Weights of a small GPT-style language model, trained from scratch on English Wikipedia.
Architecture: LayerNorm before each block, learned positions, biases, tied embeddings.
Each number is 128 + 24 x the weight over its row's rms, rounded and kept within 0 to 255. Layers, rows and columns count from 0. Numbers have three digits each. The size before them is the row's rms in percent of the matrix's.

# layer 8 attention output (transposed), 576x576, rms 0.0206, rows 448-524, columns 240-287
085:163110130144159123127135136151117155098149103147127179120130134083128109114132122099080094133087145119131111136119115082130094113116106144149144
092:121087099101155144106137136139122129115118126142105126135154135145085134139141106122099097153111163106098178126142105161120194154188138093131177
094:144151099126126128099120142166110161114127095114141160114120164125127138117141146129142142147157124090114125177105148113164191126120189144103118
085:183130119147129121150133139125149145143127136111116109117144102123141139122124092129110108107162098126085104092134114121096122142147114156136134
090:131159155135151137104135125085156082096114138141128161118067121106123139129124166090157100115137130164172124078137142139108155140088126137075120
086:140142120109153088137166143110157099142125138138106131115153128154161107184131131145072065169104110106095158148104142114168135171139108134096134
096:134123123134112163128091130076074126120132123128165102115102108131151102087162138167153149141121145118142106151152130123156140120137110168070121
090:077173136124107144097140120166109141203127101126173149097140141130149147120140141128120137120181139095132126145133090149166084161113159122148116
091:142157147092119106112147168106112156185150111114113160104121061108137129136087081130135083085163148144140089110122130065117116092136166135148111
101:135128150171117093106154117118093117105116143137128133124113114108146098128135156079113109144118113092153156075163152103112112096132137149100161
097:126146144102101106129123165177141124119089143102105147077153111122128119141134122128098090050074163136105100125150133184163122164152153136156124
091:084114085107137110147109194151091134170117138116106116101168090130144176122169127127110101092119155149090122132120130146125121132183182100164100
092:144154116108114115112112076138093118070079142148129115146093103137142148123138167119090141185097131141147152163162155151104135139110143128148104
091:110136131104144107109158132091106073072179131138126175130099094158123133126112126127086068102133164151113111126094076101116177138121122118102130
093:134129141100126150106122146096132154097117098099155163118089124133137163140090095100131095081133140155137087121123135096120130127151171146118146
096:072116141101126133095125165142141131077107136131167128172113132148094132125094122112123114120118130110144144176108119126133127165132145158065121
087:153136110134087134154147127143155125208123138104102138152148149115133101131131107144153137168141150140163139148134180167110113102125120142171126
093:139127156123135126128161155105125128109152141113113115098159090118154132134089101146100091075096131157107124096117102124133066138184133127168126
091:080120132131128147102096154112101117168105135138173109137130135123130164160152132136113143122105135125127128101152134168091137161133141105113101
089:113113152133127124132135118150124134143161105097151112122104087151135123143087150111163124157120130133157151144135110067126125108148161109099139
093:104154124124160117087155152161160123132127109095151130104138113131140077124121129134124119146137136118102147149121107104136141141117139161131137
089:123115095142153135153116162128102115097088140110102127109159143155128138132133140154148112125133086147105136139130129138154118101125141169173092
090:154129113098138135155113109187161169129150106104094109119127138105146094137092101108141139148125122088109113174093088122132177185142077128133143
087:170148127169151192158082137159124176116143125111115116124147119113105145122137138142097134170152074109115151191103153118100117149135140098152132
092:129118156132138159112116110106102154107110128117100122147096090131122109135120144163159157107122128166070132147048167067133119112134149128126063
092:109121132084157101097103161114142116105127111123131170113155099082154143147115094115098086108158124124106135113115102141111176122121139136128135
094:106150158153139079159147107130160156128171135116124136134137092103135147096126102100126122118178139174148100120147106128129093109140138137108135
095:123162133120106103129156170092150106172132141125163152111111089151178149151109126126113124108153134108094143131142178087122126134136129141109078
097:129116102117140078152147157088187138131123115132130109121160116113171086118097103144085112110166132150129146124131135113144078121155135109135147
088:150140155126095111131151129167142110182111118122132117126138148140219110099090114162093114138112149159109117198134115134157118116171100136129133
091:148150087121130122132148103170136148109147160156133113162124173123120137143115167098160123133103066099089151152122070107146162137114137147136162
096:124125138112158111099139131153113102163071118130135109118149121133136169153112089117113115135101124122095127152121125158122145164155150114117131
092:125125163100144136110127121090173080108139146098105132138168130137147123132129126115091139128096094083116134149154109101093110145168107152117177
087:133119110115134097142114119098136105000136101144138157159084117160128117123138160115143139136127160120168142107135092111147171165104102125122165
089:145125114141149106099146110126136124107146124160161102132132153138120139116112161152131146166127137110160134127132121139098113114079120109105158
095:134153112151127149093154129178132134122116131098116113118126131139076149141142109143145124078131139091157080137085106096129094175108115097137114
093:159154163107108125150144114152105137139172194101112103074140043120160137135140091116147104076119119150121085105111128095143095152182109121134115
089:123132148153091133130124139134078149084131155134091086105160128130141120111157135131110144133103160146099125133118143163169088095180141097121139
092:085095139121127134089112127153139113147137133126110099153137116082113135127108096176112110111114155112140139122144131077092095139134116147118130
093:148152166120081147147137130095105116145113130163142117114104116107109149102162147122179096079098155163116132093131165091124107111182144132117111
094:121204111157100114124110132179147147136137119104140165138127149128106154097105108128144140162143134113163153166128163177144133126096139132090135
091:121116152164122137169126107152117140093141141094114116139193131137150091110150105154141140117127125119095180148088120163159127118147136136131117
086:140107188120087156142132176103133149079134145111086123119121071096104163159119071162107131070085159142126077115107133083153075172132128112106121
092:057147148153149129114127113138106097124115086120148123099141093151128131153109126125131111127134124084123132107130112142152174154120128136119135
089:148124148121137132131082167076127111143111160111131129098139101072156156145130114150096107059122117114101127084115108115130098158136125157087103
093:169114121145122150173094118077113115094140151126099139155102161133161131128135145173151126151086134132144153115117147070082131137152107151085087
090:127127123134111101134120083138139088138126141160090135139135113097102102084127168105142151131170135117148126062197159131099132085148123122152158
088:166149132115122133199113151148138135099119180098138071105115092119145121088126099162110110107110131150072112133075121143126109116163141131121140
089:143103178170139110132133142149136119087154134120107103136148166158129148132119124153140157129165130117133075114119107134170102103143136123119082
090:122115088098182105078135140118147120087158105142111144158127116195163127151122113130101119156134141087131116132085138089137124144147137119156122
095:092141169098138104114110113116159112146170133192145175126122104084137100102109122112122100117129134114142137115163101122114145131160086129090139
088:156113149129135143132141135115140147111148155125104102117144134140152156150143122102135152099113104144124095113104098100079084127161143127134109
092:093122116118149154107110118165120116121118101140110129083077105128133073119106114116118127159102175115122122168137101168144138116139153083137140
086:107171106113122141126140145147114154130186116108127117140149133109136125099116068145138104069119091163129149149100114112134115126129160149136139
091:185093108172126116130120099106122162200132129149164134114128130153136126129170156141165135155126127126158115125185151115144132138101134099134153
096:149113132147140124096143142091118150080128121147120144128154176139090124139083132146148140144145152135115138136130146134172114095154115110132156
089:147143085093111129135123140125110121196091178134133106095140116166111127104158099104115116079111155165089112181152119078101127141150154157141070
095:172104117154131153121177125086147117242110121122127083143146113192123145144107111173136135134143121154089157138100157122162126126141118138158136
087:121160103114158121136144129154169153203118135137132119145099156131122096116111119111115133108126119134107152082159100172107139105180146170126119
090:114147127111167091088117110114148126130142150135102117112180117127161126140146142125117128114106142135137129106132114176124169141148127107136113
092:117137128114122166115135085120153115148128122160136105144155161134159169140134140167131121138110105079149145138145132159135132115106133132144152
085:111103149126121119134124112114156143106132157149154115191139135131126108127127141103142160122159144151109100141119132128108164119128202119146115
088:145087108137134153156161116129088126120116119130135127162113176141143153125117135143155143156148148117151186168122112050122123108113099128113133
091:124131152074105161083096118149101112149112107155120124150067111134111136102115116080105138112090119104139123122147143149135174150112140134133157
084:130124095149128124133135080165119133154142111164133124152141115156142160121103105161155116110079113144123101151191137124107114120155175113128112
098:129139134121104193111152082176159139118174139121147164146132153150165141125107124113145148126111121148184123164171116124164114128134109066122154
094:162152103120111143114120078109165127162124091094180177092131173115100131168108156171151134142126089128103089161144128164102106190147124117083161
089:106125149147121088129126155094122106143132109120138145099143170138114118121140144122127158120094075127186158116143089156146130127145134125125147
087:185128147142127113166125146138134123113110128126084111126166114075113146114156099085100149146160123166136141079139122119124057111085138109134127
099:126141091151121162090106164085127125133150117126158147142100103161129121159118150151136122095130100141062119154133155145104156149147134127120097
102:127120094152108150117139154094119092127110127144111099098139104118135139135104141162095143151177164139109131103084104135109151116126137120108109
094:109112116131135066145120127176107128138152111166105116135106104141123140107140140161120097133123130131100127096186126156101102115134116115160093
094:134119150108148150103114147130119119103133123126119163115135123077146119097119129112094125126139145116121096127039150125112136142114110135151155
106:137130165142128184137134105087132080112144144123162119135147139102071142148132145080145107123114132143117116118135150140178156138138144107118141
097:122168139156123066137175135149108158142210134122141118103120130110099156128125140118167123102158145108189162110165120098148105080161195113155141
099:118121176097165147126118141119116096113056160137147128128155130062110128135118113116114120138123102135154116103165113075157142113083128161125144
098:123110143133102112100095165117122115096143138154129132128125115110115066142110110152112143132132157135088109138126135105074116127119102117123122
# layer 8 attention value, 576x576, rms 0.022, rows 449-525, columns 240-287
090:144114096110121130162132171086132138132125112084097097127097090097174119123099111128124162109132086145161092144090146106148100133095114175145105
093:108104151121118101184109107106137131139124143163145144123133125136136131141128093112112156133119103188162106105121103125141124106146131129128090
085:131151179089122098123107117166117163137100120143168100150104166150142143106134131142163185138144175133143163169133121133145107137117115085122120
087:162101099121128122106106123137114130130152149121154106116175137170046090123124069104113149112121072125114141179135094097160163126132131135157156
087:122131176119149138157128095075087117124126115169142113146135154152118131133097091149137164160118102112086158120136127146118096132112096189183140
094:137156165125125137121150096155167120119111123194088136135122146148147140101159143163152123156161095133121151145126137157124144130117136107116117
091:158099130118140105175137096132122137139102139127075144156097123126109137103110097105101139160084132131143109103153134104118150121118108141107165
091:126128153129133099116127112128119129126088126174101089130171205121129128074169136119140194142109150075125183156141078181147101176121128144092154
099:133137151096111167140099107123136102131103099165140094145102138149133171164174123190148131142169102165172121180099101115137152135106149139126073
100:103133117103130128142109083078119107108143076098153111155111170169138124114124140161121127153103085073139152128137139085117143109119126162129135
092:150109155117126105122131090154144117130155129128194102135132138117108084135094163170157151120113130128171124116131131167099146160118106135106101
093:141139120151158139130128132113146096132112075150130166124131128071089114131111131143127108100171138102109148154086121130149151125138112125130143
091:117116108130133162080122144138160116139117150169125129135166148106123127145148138136108105136089088079113145165116101162117130135127164187164095
095:109106134107175083124155103117174098120131161126127117144171105164044119136138111137147118084107125131108130169133077152116149109098107146167119
097:128118116109112121155131138163164133130140094128116106123107104163130150113126150113110124143111091152078089120118127094139126130168152131148075
087:149146148143114141127131153104111159135178118156137142134162148105130155115141142116108138149079123114088125128146114137142136096173120102131143
090:132139125109150126167109094128094120128085129148152171139097158155155125094116127138175129129094126088133085129107128118151174136117146153083140
089:102118146115158104154136115077144151117126154105078155143093144092140116150101124124083091120093108115134089149121136081156136071098114124124140
089:145148093083108143125119154149165097119129082135154149115098106146142105135143180124084110104162160119140103121140141197104112147102125152115118
090:159171157102128136120098077134096098125076150176144103130115145114102176092144135132105159128151101123123094115168124143107069165128119134077139
090:130132123116118125081154080137159140135123114128118098165155102123077093125137091168124131135174107052102113122130136131149163110135103094116148
091:122131147071140156107110151151155140119159129184144151116107104120134147097124168171114136138161116174091156107109127114125099182088146148103190
087:108143115058105139089174120105103099118151110141130141147099126155124102099084124139167134117103194102094076126105122116120165107101133139141112
092:135131147141145127137103116146163104140104080130152150113153129158084111137155140097113101120157148076152098142129146141132145132118114100119141
088:125116125117142117191155075142117140124089150156128110128126199141114140113118123148103154124088097138132142152179159113155074152116105116097159
093:123115152118144128128095142134106122123115144116156110136127149148148153122145133168099146109099124129152156106137107156130143148150147136120119
094:112098122151116117139080111145119111134130124114125133149148136096154140095155147118136131161135138151109099128120103096157130140135164125112158
095:100138133132094108134102154086127147137142145125109112122142140068134171084173120122146153154117156088162133139144130134138105101147103106187115
089:113122123149143103155109136115133132119133142143095106129095037124116129101114112143141158146158101103131178092113145122104155152114126162125128
091:115149110140146152130139135105150113127145123138115141129139102100129122107137072092086130121127118163146105120140123071139122135146096077151077
091:125115109168142126164128162145138074133138096076096125150131118126091115123069137140105123131141152110104133113134133144138115104107159146134101
093:151143115170097146081097149153140135113130118160192098131133100083120090143100146133111147116142165131119099166090161145139125158069167134138134
094:107102168105150140096151156124145147137112163116149130134124088171082126093117132170138081117116029129124129166137102117131102128103134131134131
090:132114143101128106117109103152118110120127144148131206120142105104143145111138111146154099155099113170122135115131124136170108158142120142136095
094:126130125085139139128093116118118165137140104113113156143076069106167140086158162114102127126138110114108113108125156143107142121147119124151118
091:091112137099112104116123142120140111130081075157131141126070130154141126129116115153110113112123167082133149129126142111116152115096166175104176
090:168124092096099139143130110129098074126096102126116141138080136152115113165110113173176130109131096108137181155112155062107144142065138110143114
096:122134084122160130163121129137153144131118075105106090109129119149127110140110172073146123133113102127092144099088166181146115134132105112123121
092:131136142119099100132150117170137120139151137159130167121171124132143097117108060137116122113146145132120096192150086105124106158076125111103152
091:106108107096098063108131158126105132129150104110117100129186117115182141140132119108100120103171127141110094114144083142119147096158134148125110
094:143106160098138133126086106145127138121105124167120156142095158121145134150124112170155129142164141158128076101111139114125129146114122133079114
085:138123092157145162152115071135130125123160103172130095089113180142159074091110132137147170131157135076086111152156159143138099130108106114145088
088:129135128128104110124098111153123134136128181157071125114127120089122110167113120127125168124150145172099113155076134138154111166141152157148159
085:108161121130127137141164102153109161121140133153161071114131141154116110066136096114127151169099147145159149142192137105147105113095081135181158
092:134158098106125171069151146105150120121130122143170107121105121100113112066155090109145132129149141106123141171120128167140128130088121099127118
091:116134133151148117140108161133136171141144115129147106120109152128138167152137088117130091110133135096120141155099107137114131170070112120145131
088:107132146150120128131134126138122108138142099138132144131142140124100118160091150143136125134134104158137094135145142131146147147132116131095095
089:093122108119125110121096107119108153133116103093140125114125148100119134104116126106096136134117154148122109119127109133123093142093115105125156
093:133118151107128145136146155095149164139134130107158111130106131108083131169149147150118096141069021114125155122126127141116168082119144120146084
092:118121133129120104145174114125123135128162170129077064157138154140142136102112066164156137125110146161127138125110128131130127158102132162126133
085:145127119124150151150144106110131108108102103078164181102121135182114091098125145143141173103143123098129077147155099136149166090136104127096111
092:149134130101132136145165141094144115117104095092149113130149143145097123114107146115128114108121128155121151136142148103128125145117148189110139
087:127159145108140120116097103121160128133115111125107138137125142142132144133142163113092140144110155086117111169102131149147110159124133144104124
091:124121130098150127115135137138080052131134168072103122157092175150129116158112110111114125133132170129137128138135130151092161092149151102153114
095:127106116159099157107092137159096106132128144118121175137185126132102134161151133042158109093139139093138077125126136137121155156121130135129082
090:124129119178117155105142135131147120125112084136159108160106115121155080145103143122104114111152111106162127133134118178099148101140117129127113
095:103145146121109117135124134092095141141120127153092155145150155108102117147159147136132117138117128098112145126146151141098112138169118126132108
087:084115118139116061132152170107103115134140151139141090114181116097160178112086081147138131120124197150149117107098157170148139117113131135118102
089:134136130158137150126141134133127103144136157091126135145075150118090079151134110150134172146117119129109157119124146145131110137111111144122127
091:118092122172155092123126135101113147119153118117141108117138133065132121117116073113149149126138159091122081103149157107143107128168132125154141
089:135121106162132142138123155176140154116195112132123114115128091131128129195123140127151127094098128136145154138093087153156128100137150074101112
087:151124098115124160151116166121184101126140135146133106126090109114137096075158134099126099140154124141159097123159162124139121139170160131110116
091:123155124178128117105170106094160119133137087106119155104137157141137126132134144185134099139165110103120083108103145141107099109107123118116136
089:168141131122109138158137157127084103131129133102120143137109093124111117104143137109147081097180156145111123138099136178118088165094105143114138
096:169120081126133110143118091122097128125117134154144163124126126130128108129177105112128114106150118118111126102146140159112150136127166143104175
098:115159162086143101166156116128140135111146120071103134124109149166132097122118160078125137132105126132126105136123132141105115125125115148106146
098:127165132131127153147111150127139140122137108161153081109138071097099123151134150166149156119135130108169126130138120150148105077124096155126084
092:117131139142103121146139150133137101119164159115076111125113159095120148137083122143112089161106125118123187150128150135125126119140143143122109
099:177097139114129115133091126150179142129103134112107132140089148158144119157158192147112096113122111108150111085149125142125124152139147139128125
104:131147120164158129138140113132152114131135148125186140140110132113071130143120123124120110140126133108097157112147153135130100080115131103153130
096:130128166091051133136139112192108127137117119138105108160123139101133155150124109149142105141119134151157125151122156096130096165142128124138119
098:107152170150138124103110145149099152124101120113107141105120163123164097119103141127144128132056125108116165146175153120156155096068083127130114
105:143101129138133114125091131146117155122159114087147115126131139155112107184071155135147142123170119126174102151095056180136110138141127142082073
098:105104094108176104132158144108135088140159171156096123117165128127154112118159127096129115152176080141125135109144159162117105126133152106112126
103:148120162122085126090111153154147126115110109167174114122145105072133138117118142121164127092132147155128142142114089124129127102125122140100119
100:137129128100099129146097112157114116128169080170145132138086125160104136121124122165155129113156141147186158154123133168126151188110137125161143
106:126121087134159076096116112113136136128104172129090134140140160149139112095178127086128085119128130116099138153183150134127111153142134087126123
# layer 8 attention query, 576x576, rms 0.0262, rows 512-575, columns 240-287
096:124116137161140121209129104145096122135157174112164107145198156172123134096127085121130101146126141142122177112121096095118102160175129136165096
097:148192124136158134125093106139164123125100107121102127164108096132131131055149133114144118149134146107163135099150124152126138144119121141106150
100:132157119134119130126166095136101128118132064135132132106156158111092152142099124133195129101123157160159134074147132149104100173107110089140151
094:131078088091134121138108160138132160138143128131075112148131117140115126141116141182124108098117168129163120070132150110126164141151131125139133
095:155061115171130141153056173093097144104144126139138142113122133125140094134137145173128097171077138097110083154105120129132139134091141088126145
095:104110116137115140145178139133058107144133127116126134091146130163130147109098129114145145122132098136157096147109155158136156109126111095133165
099:127130095145137123133093142141189131145150132143126143109107133130117130128130153164121109148145124131107104126102144124104162142097165135119125
097:140103092142121139146142152147156142149127136150142135149121141167113135100178092095145100124148112129123161087111157141175134163110099109121158
098:101175156138123089130108124113101116108124146129133141110137147145156120116117138123147159158115132124097169097065110135096172138153140143099176
091:151169134141141129120124087105106091113111159123138109107095089103132160126090130127165114183124112160120125101099104174090145146097103102079148
096:091070141146130166123139143106150128127161127101126100133143126135142067135125150169145120159110137167140100160117135158141150119091095102139097
099:167126117140132084157141149128098120125129124138106188126119118097102125146074162192137121139110144150157100125192115143145144121089130141095131
097:104158114141157161156118165135129125124153138145136147108104134119107157144205204116158120118158157127139171109145112117148111158107072085118192
093:174116097134121120152168127135093131125164133116136124151157161153111091107113129151113129110136143062176158189120120122143125124118137166101145
105:126097107115086156101132094148165125123069170135115117136126134077126127129123127132143162145122113127134119089143102095158127144136129133152119
096:131127142128153147102161085155086130141123115122127116169170167126100133147123099131174117140055115122153096153125140154147163117105137113124181
098:088127111120168145166096134098116122146136130159141103115106138098150096132172175143098131142125107101079164110137175148149130134137109119123116
098:144116125136108117114144145100124132136159151158124199138110112154115102097136151122148107113168130141181119122126176123151120130131134098075147
094:129098069129146199109100134142110157120144105115133131126122123120141173127166138125113091139159120119131156097134131126107108166087102119111127
103:151151160134121141102137085113171136124164148120156096093169132159116105048120133117141120112154138126193139151156100117093131133168117123165163
095:103120152104088169130097118114094140133124138125156134141157097139147116136099131140117106124144117139078105102115138165065137153141121114120136
100:148128133113165118163168130142124138134095133089129126126120093121129105143068102197159138126108141159166117123123111113139130117090153122082134
100:130130139102085101061179094144132140112144154129142098151170109108096077131094139152165100121127159146138148141123073111119088097117150139082153
104:092152087089118137152109096127116155146093160122159107143116099143131071138140122176130112139114130132091098122098158144125111155143106113111110
093:136143111143085146101126095150144136144154122130166126102145159143096136179111112168149140130128085157122112097140097132116132107129111084148155
086:133160108128157131159143147117143122129099139095152097134104133103128140087137133114140123150177126170086151091119111111137121143151134150119128
096:133093158124124104162152119115141090125097143078122117075145151177137146159136094149131147091108090097123120124130112109127108109108129097117142
094:123163137153138092161164160116137124120093137122122107169096098100124094112107124103143149129154117150161142156143105085136137150111094125141108
094:141118092114139171167144158149136126116133082132156128120106151114128118113144109146086119133143131111040111081116204153127082183100087145162104
097:127139118115124117154085171112146124104114126161153135157116117145133162091132145123120105150110151112123162141176106093124122155130154131125094
105:124192133110110141118128128110108124133139133136115123111160138136107192151124166107174118147121121116136134198143130131119152108130153129133161
096:137109138134106124086136170103166101138129108119131138059138115128111198134126131124103120109118128103131144087113077146143152111134160131107117
094:154128107093106100120129113119137115131131099127117110141129116143139111134136122133101119125112132143114152104169133189103138095151138126146164
093:118148109101153143114145142132156144123161132109065142110150120120143111109141115128126165099149111133130153132175141156141127115201113137176131
099:135130128192124140171120115133133123144135105125129141147124130126121087117154085110123119124186140119109164122109143110136107168095131113089104
090:121112153110146065115134125151156120138131142149116115143141138148145206099099159115128160157116110137098142094128072148110138123114110171173125
087:149142141117147108129127064142100123111141144123120152124136159131116171108140139131120128111167131116103131128122145097142108135150079148110115
102:125106119152134152154167116146093141142179101110118140087115130120144129134096128122144134110136086158178115127121132129143115130105123112130138
094:096134113146128120143150098148096150107137140140142133108133128170111160130070089140165139107122140104155123148096139123105113120161124123130157
104:141129119123115091176125129130109157102092133096103141130169151159124187129147086182152138157125128150099109123149163146106119179132129097167094
104:122071127142137143149130139109143123134120120155129132156132152112140118135169124091118119099121119110169149143116130109173129084128091122156110
102:128111081116122149122113164134139129118078110119167149141137143096116123102167185152103114176112158125036149109144133118144144165133097141123091
096:077125131140080144114142140140121148109109115124127126155158177150123110153111108144153146091127070123194130159109119091163097106136138179151115
099:093125149160144103129127167155131086116146125148137139118121168107123146133148145129144135134137142146161147122150107154131140112130142150113143
091:145079137105126131108098158137110178144169118140113168139141095086115117142183136090110118087134156128074133129146089128112096085132092152138088
090:158113142131126123081135065141138116126133110107147177133168141110102088135127112143140163134126118144112091153110149115092145113092161147122157
095:111100116116171135169117135171174123131102137057104136129114102139164132111166138123105133128104133166136122092091153150156121160105120172164119
101:154117094126158135111096140107150098114115138113133095166128131137116124140155077116099110148102134104080174136139165141109143155122117117122142
089:135143132102140089117190109151103152135134148139121128097129154097125119124115152143127144147104103117154080143124135140133129101115144157110162
098:134129103161130205080107134157116144144144078110107125141135127125098122108105144121150098124166147136152149114130133132103135153110100133139129
099:118139111088142173125115132154133116126148116113152148117145113097121156144148131078179136137138150136117154104112162165146086172093114122137116
092:087120122086123147099067104119149166155124127098131094153122124134124074103174115135062100111129109100087130145112138098153128097181144146106099
100:127146079129072156161155104156098124115144144098063094123140101158111138143129135115122110118110150144132126178157156137143098124146123153096118
090:125142154133105183122144117138116133135117098153125175171129124074119083124066074185161169145124146148146137144154129176150120104142123115112159
101:162133114136104176131128107153135144127159122127111097105110129127133112112098140177104126143118120185120108101158090162096142157049071084139146
099:132117121095108141153125175110130129122105130129148127124138135119109159148206129121115119134148121106097117090135164124130164143132107123111155
097:130102112157107084080112161132191103117144148115114129102128110120136118114205157114102116134211147121087150101104143139107126113115121168119117
105:160142120115126207111122139119149138147147114125101125114109122116124149118110151138146105111135117137138144090128116159100133176114079110118135
104:137086168189125127118092149126157151121136138150121201161193105120119105121113128134138121114147154120159112150140127150155134097101136101079153
094:119128132123074134110107102117123127119162158107138131158163102089133159116167133149105142145093120116065119110049144123089122177134089118112153
082:130098182110124166114136158116113149140135131137101139151142143073110095115128131110085136038134132096111128129119115132141099122144099139122184
091:125198120152098091132132090158145123137101125095162084127132106140130109049112130132179113124144091102154119165092146108148126157148182183145127
093:131155135126137137129133113112103128126088166160114111121120090116065115098148127109111105134125067133146096089134104138126135116091166108120119
104:142162166122131108068173129088114133131091132088135138100132106158143107127153124082129095141135100119064150142111119117118108116132087106131155
# layer 8 attention key, 576x576, rms 0.0246, rows 512-575, columns 240-287
096:146136150146130119171133098140083137219163145109101094120125104137152131111141104128146133133107141108127139144131177128132132169145079104112121
094:144153120108151140135126090144144124098127118090126133131137149087152129119094111099179111119112133095125140156118141131103130133083135136101105
100:159072115118115143114162122157155159077153078159105146112116134134092150139104129149149126126113108103168114104132105119109097127149129118130142
094:098118134117160105093117138122132141127125132134126114144131112104129115142134137146112098137078104115129088124123145137144130106096151118109107
096:139120122142144153124104134141133112096154105128137175128149090153137126145120170145080145154098158140120127161067112080054141106126167155095153
097:121112159120116132110147155132202128128096092159133138167097099128072152126154119076126152124119134158133116098093139127170163141139126119143144
104:106157107104173128159141094147116154097094101116146137171135173111110140105118111127149128133120099123129103140106141105142165156146140113145132
095:121153157119142157121153124103102160016135162137136142146153197104129148145123106090158162100154116111142105133137130147151152105107098098129114
096:128109105147128149158137134159111141162117157127146121120095122168136130102102147102102105145117127117104142173136129095145181128108133082079130
091:148122109124162168154107067135160114161157125121105150115116127144167142124123148129119142130118159138153088162141105130132168155160142154139123
096:122141150132122124127167155161122112143130109066135136132151119128117137125165146135141149166097155097139094136109090122119147136116115131146144
099:130169097140139120120097143143160137108145161135121136049154091096111119117141138145124116096096116172134125111119104081089106108087155137104129
091:102103139102123128121135102135106159169112118097130141157130179129124107156157105115129130091161111123143119143123129117157159175095091120088134
090:130147123126139116102157150115137133073125133175120149138142151137094123130137129153121116105102092142153129134134129138108144118125132116113144
096:123116107095123144071137096136108101255113111125155086134121120118143117137085127119122108120141130133114102136103115148127107145096104138172115
094:098108162109098106133140048126146127207108096139159085129140128135105158122137132134156143113132163132137167157107138112168104115140114166093118
098:129117131130142091122086128136099151146097187113107128095119142125158082145111154136102081164132136160081139160109109115114109132127133107136120
090:141116108130154121133129094109137161213120158109135139149158196100113123141152105075143148132129108114126137128098176140143160117143155072122154
093:121122117132121146109145095171146109246113172126127098126130172141132101128136114123106150111161120109127114128111154130127149139108143095118129
095:145137153145097097141167101135118123254112107130135135148128135121118104114134112109131129124138121162158142144141109130145143148113142127142149
093:143118131154131163161128112149133133075114110110142141172129130148173135123092123182130126126130159117121122114125133126171128130118136157104147
088:117161109140135135105106169125173114032120149148116099111134104138151132104115136115137136138110098156124109125109117115099116073132172117134160
100:155121124137141143140119135139120083137164130117115109133118134078135120150116202145125135137117143116150130104147129100159096116111166116087159
098:109156089151144139173106160140090132050113118136116127135112125162135086142086182175166118174117144104104123144144112138085102130116118131139144
096:149089139140158143090127122107125106077121112159111134121116115114128166156107125110126112147154160147136111121120116125097125146156123137111117
087:146147140129125138155117080110156125141113172110124113105107169134133136148141122138132108137171126154125121116198115154122116177093120091135162
096:095125153139110111122110160117158141160116150152115137111090127088158126123157143137135153141128089129140141084155105137137141126090144129123164
097:149113105136095176145080110107153129166167140147134099103105125173108145116149132137103163123144130149163148141117126124109135135151145136103155
095:114093125099138138130104126163100100082101103147093112144129100092128115114070110102092057142142157110109118135134130139129112129109126136152148
094:135126140121090112154118100113153120120119154147126146107156126174080118148155129144111155154137179107176129130151155107142121150128108142112113
105:143124181145129155166169190094112103029117109109127116095113144159087134149185148110178141135153131116141170139103093135180152112130159149094133
092:142140144132125118096127123120138084014141164139153130093136148146095169118135100109187145136108106126100102101146125165139134128135117097111115
093:152133130118124127120101087154111134165133071133090120132142101109111111095141094089119079137130090094139135138133130164154101118142129192164142
094:120111132148107122108173165172138153092129137172094111149169090167130107165130134136127144151138134175131138133128105150115133126138121081145116
092:114139132115093104141139094139117117197121157117153103110127122134109087128141117154112130114171135111117146128121139143120145155118136162107127
090:104080127119128159134110096131117121183091056115156126126098127130125123165154141163130111154171123129110097129142155156111116148082106129118155
088:122102125147119111146113102144097114232156153147098115121130157158122103162123134152123127119143144129136143147169116086107150149108121143150094
100:122072072138155112083130143133131132098128134118109138153134150150118138149114177109146094140160132164135086110047153122059128086131092126105163
100:136144098132136151168096099143132141135135085115168136102114111132151160121144107143127165140097134102159145106127133150132142147140098137126116
095:134136103161150169116125152161160122042131145122123122120153116108136133099148115142137129108166127142172129119145122166101120122118143118153147
100:126142127130121115122120129098096099210094144130140128114113099087089125127118064110167126099139175139126148148122119101133131144145124138137124
099:096156125141146151150142126128104131000117156098131122125140145118129138109073117145134150151150112140100117171147146119133087142097123090127117
096:160096106125135126111121124115118107085152140148146118159130137120147131092130107133110159091102116121178140165099152124122158122159108104136117
091:116118171123128090163139104111142113168118125104140083164140111089130096138144080108132087106155149159139169129123162118171125160120088097111109
091:128083109129145111132167131112135161059100149086106180144133099106138119116110132154096131127194099140115116118125110111116133104158091128111129
089:137146139104133128109144154146148144095133111130122143111146091115163151130124136146119162130101138142147143161116089112124150108130142144135129
100:140131147092155108152095139164116117070123166114121108107125106117156118084117111108133108157091141129179133141120122122103120189110105144161145
099:114176188130133126145151117182119166045083161127089142106148134143127158136131133131125118116124136084128143170149113115133131152087089097133132
091:118158154142146123123153153139121130015133165118135161165148135073123108120125141130143116134109145114114128124092121150118154087111148157106161
100:144146142142143181163091130175132121149123104129138070135143142159153131128145159124095105097150152144135116121111105131142118155131141134141087
097:122099147116119155174140075159141112156105128100148098096154168094135156138148104126138136111134127085158109120158133159127112147101088136128121
092:130077122088175118112127173136067117031112100110150121126131124117097140175168123142103144137101182127110130168149148138155111118144130142136142
103:100128122119197166087104142122156135186152152174106121110105102181130133126131148142118116159091077123114103150139185125134126111100094123150122
088:120164108148096142121158121120133113101133137145134125082118132177122134103104139148124141118089102139117126140111070139129119132143136097109147
102:131164094097118145153102110169134106095096047154115135134119140135151144133130154127151111143127125102148110150095096152107092148114144156129146
096:104095110157133136094145121135161165033087156135140125194113128140136128137149133105126141107131098148165075156108133114152143142152107101166113
096:114113125156141126119109110137153136129125186137121102150131147116144122117141129128123177123177102128146131134169154095161150121114118135108143
106:144127072131107143112124166136097116162109101147099120149090137140123115158072151093119132133123092104118120128107119148156136155115155166122143
093:136116147143100132132158090112139132255156127105119165133134163120148132117161109114131175126144109163140136120134114114118131120164130091117121
093:153055133129169135118135099147100143201168109122153117132118122119148104137115129126132147135115139129103102140123175124105110137126108132128121
082:154116127147159128112106166108101125026106132140124122134127101094165148108095154137153143147140102133139122128117104134155108119114135134143102
087:116159105139144148137137126150135118034137149126155090122127134125133142117114112162168150145126139133158129180128107135132155145121094137150146
093:124137133109128143125104118122114122049123188132100144113192153103107148096146165120174147072124112147125128098128098148121136103111120111118064
094:114146154157102132145093134120143150000149139131108129112107091164113095141128134102079143147137119139145153145107153115107113109159122090117117